Weights of a small transformer language model: RMSNorm before each block, 7372 steps.
Each number is 128 + 24 x the weight over its row's rms, rounded and kept within 0 to 255. Layers, rows and columns count from 0. The size above them is the row's rms in percent of the matrix's.

# layer 6 attention value, 64x160, rms 0.0884, rows 21-34, columns 0-79
size [105 110  94 104 104  86  88 102 102  88 115  92  99  92]
[[127 152 135 122  94 127 130  94 116 147 108 137 122 109 132 134 160 112 125 147 153 133 117  87 146 118 101  71 126 135 141 154 185 114 141  98 110 127 145 134 137  96  86 151 121 198 188 105 111 115 143  92 164 154 169 146 134 128 138 147 105 118 100 141 136 138  59 136 127 144 150 153 129 136 126 118 166 117 146 153]
 [ 86  90  86 102 141 129 123 143 154 112 140 159 156 144 139 171 141 126 124 102 142 108 122 112 186 120 121 128 103 165 120 147  87 128 135 134 121  80 112 157 120 119 110 123 107 129 167 148 114  89  90 113  94 111 135 141 117 122 113 129 115 149 142 121 106 126 166 103 137 124 132 135  98  77 121 130 115 138 117 131]
 [109 128  94 127 141 113  90 132 126 127 121 118 149 113 122 142 125 141 142 132 115 107 135 113 116 128 108 146 140 104 133 132  83 127 105  92  91 124 123 110  90 155 136 146  79  97 144 111 142  97 110  86 141  93 139 184 146 122 134 134 173 141 171 127 118 126 148 125 135 130 141 113  82 131 175 112 123 181 118 113]
 [110 165 168 116 159 119 135 125 108 127 149 154 124 147 140 166  96 130 135 136 143 139 129 110 145 103 130 125 129  82 146 114 102 154 147 149 104 138 114  67  83 165 141 143 127 109 207 138 100 139 126 122 151 114 107 129 115 138 100 218 120 173 126 108 128 105 153 125 125 132 136  84 116 113 157 107 127 168 126 154]
 [170 123 184 111 164 134 114 124 137 182 141 136 132 145 123 146  87 110 112 128 110  89 140 160  82 171 154 137 122 143 106 145 123 116 147 152 126 116 108  89 110 161 158 136 161 123 120 171 134 150 154 170 131 146 125 120 109  81 144 139 132 103 143  96 142 140 141 136 110 118 102 104 141 143 124 142 144 116 116 104]
 [127 109 122 144 100 100 130 136 158 102 116  92  99 128 113 167 120 101 111 126 135 119 104 113 126 123 124 107 128 128 120  75 112 152 154 141 157 162 113 121 106 157 116 158 117  66  82  88 126 120  91 107 143  98 142 125 144 152  99 128  79 129 118 127 155 140 111 138  92 125 153 108  91  93 119 149 135 133 117 125]
 [ 73  86 109 112 179  95 171 150 141 124 134  77 109 128 103 118 155 111 122 144 132 140 155 157 153 116 113 153 151 157 127 121 133 135  96 127 121 144 148 114 158 164 160 145 103  94  75 142 108 117 151 147 142  90 176 112 132 103 123 175 117 128 114 161  88 120 150 139 143 113 152 107  85 157 146 157 129 103 111 148]
 [116 132 153 125 104 129 108 143 127 119 136  63  87 166 115 132 130  97 148 126 150 118 144 166 102 108 121 116  99 120 112  93 156 123 107  90 141 128 137 119 145 161 131 140 142 150 118 121  77 144 172 141 135 117 174 133 145 121 107 172 162 107 126 183 129 138 131 122 106 120 130 124  97 128 126 140 139  98  94 135]
 [157 128 126 169 111 141 113 142 110 120 145 100 119 156 138 105 117 138 156 106 153 146 138 184 126  89 100 129 138  84 112 114 137 165 122 141 139 109 132 101  81 167 125 116 121  72  82 133 103 109 131 138 107 119 154 180 123 127 145  87 102 144 166  92 123 126 146 138  84 132 161 109 101 138 124 108 119 168 125 121]
 [132  64 130 141 105 118 143 126 146 153 145 139 158 159 127 167 131 131 137 128 135 107 120 110 174 150 154 158 120 145 132 132 119 117 139 113 140 161  74 134 122 165  87 137 118 114 124 127 134 157  99 113  95 158  94 143 113 120 115 183 106 166 128 116 135 177 152 149 153 115 157  86 129 175 102 119 146 131  94 139]
 [ 98 131 109  90 132 125 116 108 130 113 132 153 102 118 144 112 120 145 109 153  76 154 131  88 153 136  92 155 119 115 115 134 111 125 134 140 138 110 173 140 160  92 128 146 145 138 186 122 122 120 145 123 164 119 134 114 172 143 136 118 172  99  86 119 119 116  99 133  88 133 152 168 147 118 165 113 112 141 132 124]
 [142 139 111  97 123 149 124 173 139  97 142 137 135 106 147 141 120 138 123 143 128 129 121 115 118 132 152 139 112 120  99 109  73 133 145 101  97 162 138 124 154 175 125 139 151 107 163 120 131 123 112 123 168  98 125 111 137 159 172 157 168 148 156 188  82 135 171 130  89 136 120 149 105 145 126 166 114 106  95 119]
 [ 85 174 159 144 105 108 107 102  95  99 112 115  79 149 126  78 163 123 139  89 146 123 158 172 159 107 128 136 147  44 122  88 168  97 137 152 113 141 159 120 154 117  84 145 152 139 165 128 120  98 160 154 160 149 132 117 129 118 107  92 122  90 110 103  86 151 153 141 120 120 125 135 167 123 145  99 119  95 119 132]
 [117 158  90 154 145 135 107 139 101 150 110 133 100 139 165 136 103 137  86  62 121 136 128 106 125  98  98 142 142 119 183 147 139 123 112 137 135 129 118 154 109  95 140 105 122 133  76 127 137  99 154 152 113 144 138 141 135 145 102 127  54 151 114  83  85 115 135 135 159 125 121 154 119  57 181 116 109 130 149 144]]
# layer 6 attention output (transposed), 128x160, rms 0.0903, rows 21-33,85-97, columns 0-79
size [ 85  94  79  91  95  92  89 101 104  91 121  89  87 119 116 107 109 115  92  93 101  99  97 105  99 108]
[[152 143 129 109 102 104 158 128 140 110 110 121 155 107 148 153 168 104 123 131 153 143 134 133 123 106 128 136 118 136 147  92 139  96 141 140 164 115 140 133 135 128 126 111 110 103 121 107 166 151  90 152 122 121 132  95  99 154 124 122 165 144 161 160 146 140 118 135 116 143  95 173 149 135 135  84 158 155 116  81]
 [102 140 148 154  96 127 123 145 107 163  89 140 151 135 101 135 128 138 134 105 143  83  61 125 135 176 111 119 145 125 106 130 154 128 110 119 115 105 175 127  98 129 127  96 140 145 117 139 105  75 152 176 103 115 132 107 126 120 109 149 137 110 142 114 113 133 115 183 133 146  87  97 161 131 119 161 122 120 148 119]
 [133 134 170 127 132 122 117 119 178 139 128 126  91 119 140 124 110 142 143 126 113 102 135 141 116 132 169 160  84 113 129 115 194 122 101 104 145 108 110 128 133 118 130 126 179 136 143 152  64 104 125  94 105 170 138 101 140 127 130  76 110 144 139 112 127 117 142 139  86 173 122 103 133 107 111 133 104 121 209 179]
 [140 103 136 122 113 149 127 118 115  75 120 130 137 139 151  76 121 101 113  84 134 113 152 141 148 145 134 122 106 113 170 110 158 156 120 133 137 110 133 151 123 159 149 165 156 156 103 168 130 125 119 125 118 145 136 120 171 142 108 120  93  72 107 124 131 121 123 110 168 129 109 111 101 147  88 137 148 114 121  93]
 [125 111 147 110 138 135 152 189 112 131 124 133 152 156 112 117  84 116 146 113 120 125 123 142 166 137 163  83 134 118 146 141 125 144 146 136 109 153  95 151 124 159 143 118  89 136 125 161 125 144 137 153 179 148 116 190 155 140 135 135 132 106 130 125 109 168 141  84 129 105 179 171  83 141 131 156 157  83 127 100]
 [127  57 105 116 132 138 131 118 135 133 124 132 137 136 146 129 125 136 128 190 134 135 199 148 144  96 149 140 113 109 150 123 103 167 159 103 109 130 136 145  99  74 148 135 188 139 163 130 118 138 101 107 134 126 116 163 127 112  70 131 117 129 132 131 158 105 100 107 151 131 120 111 109 183 118  97 109 161  95 127]
 [137  73 112 141 142 161 125 104 106 110 140 127 105 133 164 151 152 120 114 161 128 150 123 106 127 112 109 143 155 120  86 129  97 205 124 120 151 149 126 133 102 128 138 119 176 104 165 115 120 104 103 124 132 140 151 133  84 122 111 152 123 130 123 171 155 145 117 115 173 123 120  90 127 125 187 124 112 108 100 122]
 [110  83 109 124 137 171 128 118  94 119 126 119 138 128 139 151 172 123 158 144 146 184 154 160 127  92 125 138 145 133 134  94  63 166 144 118 141 121 101 170 119 131 159 130 146 126 135 151  99 114 110 120 131 125 148 135  97 135 132 118  84 143 144 138 124 180 145  97 167 142 123 146  98 134 149 139 130 144 119 120]
 [124  95 106 123 139 135 125 100 133 115 172 130 148 146 125 124 131 131 173 143 112 170 130 148 144  80 153 149  77 101 141 141  98 135 141 106 151 136 114 129 123 120 112 117 140 134 144 128  95 116 104  86  96  96 110 143 143  93 107  82  92 146 140  89 135 117 137 112 170 144 123 109 128 135 110  73  99 155 162 156]
 [123 112 114 120 166 144 114 177 102 148 132 150 146 151  76 118 121 164 180 112 117 108 159 122 118 151 145 113 101 123 166  72 101 170 167 114 112 167 120 159 117 134 130  73 103 127 174 142 101 150 148 131 155 115 100  94 136 125 112 112 121 143  87  94 134 149 114 165 155 122 100 117  96 171 121 126  98 129  72 106]
 [141 127 150 119 114 119 122 135 171 106 102 114 141 137 138 137  73 140 106 110 148 100 124 127 109 122 113 149 108 132 125 173 176  80 106 131 129  84 131 107 154 117 126 132 140 153 100 151 153 116 139 129 114 165 135 125 153 147 123 147 151  92 135 140 135 115 134 102  99 139 139 108 169 100 117 148 135 121 167 138]
 [120 101 126 173 116 136 115 166 130 156 139 121 159 136 149 129 131 111  97 136 148 143 189 142 100 168 114 127 171 135 140 113 135 185 130 124 110 147 103 144 147 126 148 151 157 120 127 151 103  94 150 141 126 152 146 157 132 149 157 157 135  98 150 175 107 168 137 107 107 167 138 117 126 135 111 136 153  87 101 119]
 [125  92  98 107 128 172 107  92 130 120 156 135 136 136 139 133 146 142 158 116 124 142 115 139 134 108 127 136 172 113 122  88 102 141 172 156 149 144 119 127 135  95 138 181 111 124 142 129 172 160 108 104 112 116 142 121  93 135 134 113 126 175 136 126 143 123 128  75 174 127 175 101 134 125 139  93 105 149 177 129]
 [158 106 118  90 131  72 168 120 116 106 141 132 158 122 184 123 120 115 141 116 150 108 177 151 138 106 130 137 114 106 116 112 115  87 129 129 141  69 110 159 129 128 141 106 147 113 131 118 106 128 144 147 118 142 116 100 153 155 131 122 150 172 146 105 125 119 125 135 156 153 109 150 125 159 130 129 117 152 106 151]
 [123 107 120 136 108 151  93 115 146 122 125 113 115 141 129 160 167 140 126 175 137 118  93 155  89 140 139 168 134 101 149  86 170 170 115 130 142 136 133 151 110 125 156 137 131 143 128 153 139  79 108 145 112 105 103 118  88 131 148 142 131 134 138 162 117 135  98 135 184 170  69 127 132 141 145 140 139 151 134 158]
 [131 142 164 123 108 171 122 123 161  79 135 114  85 115 119  90 133 161 154 169 121 124 127 106  94 116 174 120 136 107 124 135 167 182  93 119 134 159 126 130 132 119  85 144 156  97 170 110  99 104 120 113 137 155 133 180 101 113  96  84 146 132 140 144 144 164 119 104  96 166 109  85 110  78 137 109 125 103 161 174]
 [154 132 135 154 113 168 149 136  86  58 134 170  80 110 140  77 154  94 117 142  90  96 127 111 140 158 131  84 154 111 105 126 121 217 112 136 116 133 131 154 118 147 106 160 155 106 133 118 102 119 106 103 121 100 159 117 175 136  95 112 101 116 101 116 142 157 121 134 147 114 161 111 111 127 122 121 121  93 136 112]
 [130 157 131 148 124 125 140 124 178 140 110  88 124 133 128  82 106 111 160  85 129 136  87 126 163 145 133  94 141 124 150 185 119 119 133 149 121 129 129 150 133 125 126 125 110 134 116 147 160 155 105 145 110 137 104 124 144 121 128 132 137 129 139 129 145 135 142  93 158  89 167 148 103 170 142 115 103 129 119  53]
 [102 115 120 140 106 151 139 153 122  95 108 141 112 117 126 114 121 138 107 128 164 103 142 119  78 151 129 135 114 133 135 128  88 153 131  85 147 108 106 156 140 118 115 102 118 119 142 121 111 104 135  96 119  59 132 118 120  49 118 147 115 135 101 119 141  89 145 108 133 128 115 135 157 116  83 123 132 167 109 168]
 [138 114 129 122  80 146  89 149  66 124 130 124 117 139 112 151 112 141 157 157 151  98  74 104 137 155 108 134 160 117 112 169 109 168 115 108 128 151 118 103  95 108 153 117 110 142 152 125 124 119 142 113 164 121 171 165  89 143 152 139 136 142 108 113 106 129 129 146 148 117  77 117 144 146 115 117 155 135 163 107]
 [135 117 136  78 113 149 149 144  76 102 155 134 163 103  67 127 138 101 160 111 148 113 152  98 165 127 123 135 139 147 113 138  70 109 132 107 146 114 133 143 145  95 147 111  82 165 171 101 127 121 143 116 122 134 144 134 127 162 133 121 131 158 124  94 108 158 138 139 128 131 120 144 152 117 126 146 145 123 194 163]
 [126 130 119 118 151 169 129 142 130 112 136 108 122 156 150 105  97 146 168 133 126 139 168 149 127 149 153 128 118 130 128 160  94  97 133 105 131 121 146 130 170 108 117 127  95 140 137  82  80 152 118 119 106 110 106 158 135  64  88  85 109  75 155  93 127  99 159 107 120 115 156 120 155 107 114 115 127 114 173 162]
 [118 147  99 118 131 116  91 115 144 126 126 131 116 149 110 119 121 121 138 120 100 145 124 129  94 168 130 126 120 141 148 184 147 204 131 116 103 135 126 116 152 177 151 108 127  87 147 133  49 122 136 105 133  95 143 106 182 138 156 152 126 138 115 161  93 155 125 152 193 127 134 149 160 125 100 136 169 134  47  94]
 [140 114 130 123 172 122 149 160 120 109 107 161 124 126 176 116 107 157 132 124 182 106 179 136 140  86 115 156 122 128 111  79 144  89 134 121 162 139 123 127 149  89 142 137 143 114 122 109 142 147 137 142 120 134 122 128 109 144 128 141 144 139 134  92 171  95 132 115 113 158 116 118 125 129 136 163 111 126 137 150]
 [ 86 139 113 137 114 148  90 168  84 112 139 181 128  97 102 144 148 104  96 165 109 111 158 104 143 134  94 105 139 130 101  98 138 211 125 125 144 149 116 128 112 116  72 141 146  89 129 129 118  89  98 111 128 123 121 123 123 155 149 157  88 150  97 153 138 146 128 123 155 171 102  93 105  90 133 122 114 118 151 127]
 [131 122 133 104 160 124 133 118  96 131 138 165 117 138 134 117 127 153 165  91 150 115 157 127 161 114 122 129 144 130 120 138  90  85 137 133 158  97 129 137 144 128 166 120 101 154 130 114 113 194 153 111 111  96 148 108 126 172 145 102 142 161 138  57 126 117 166 150 129 108 168 136 153 115 118 131 113 109 164 159]]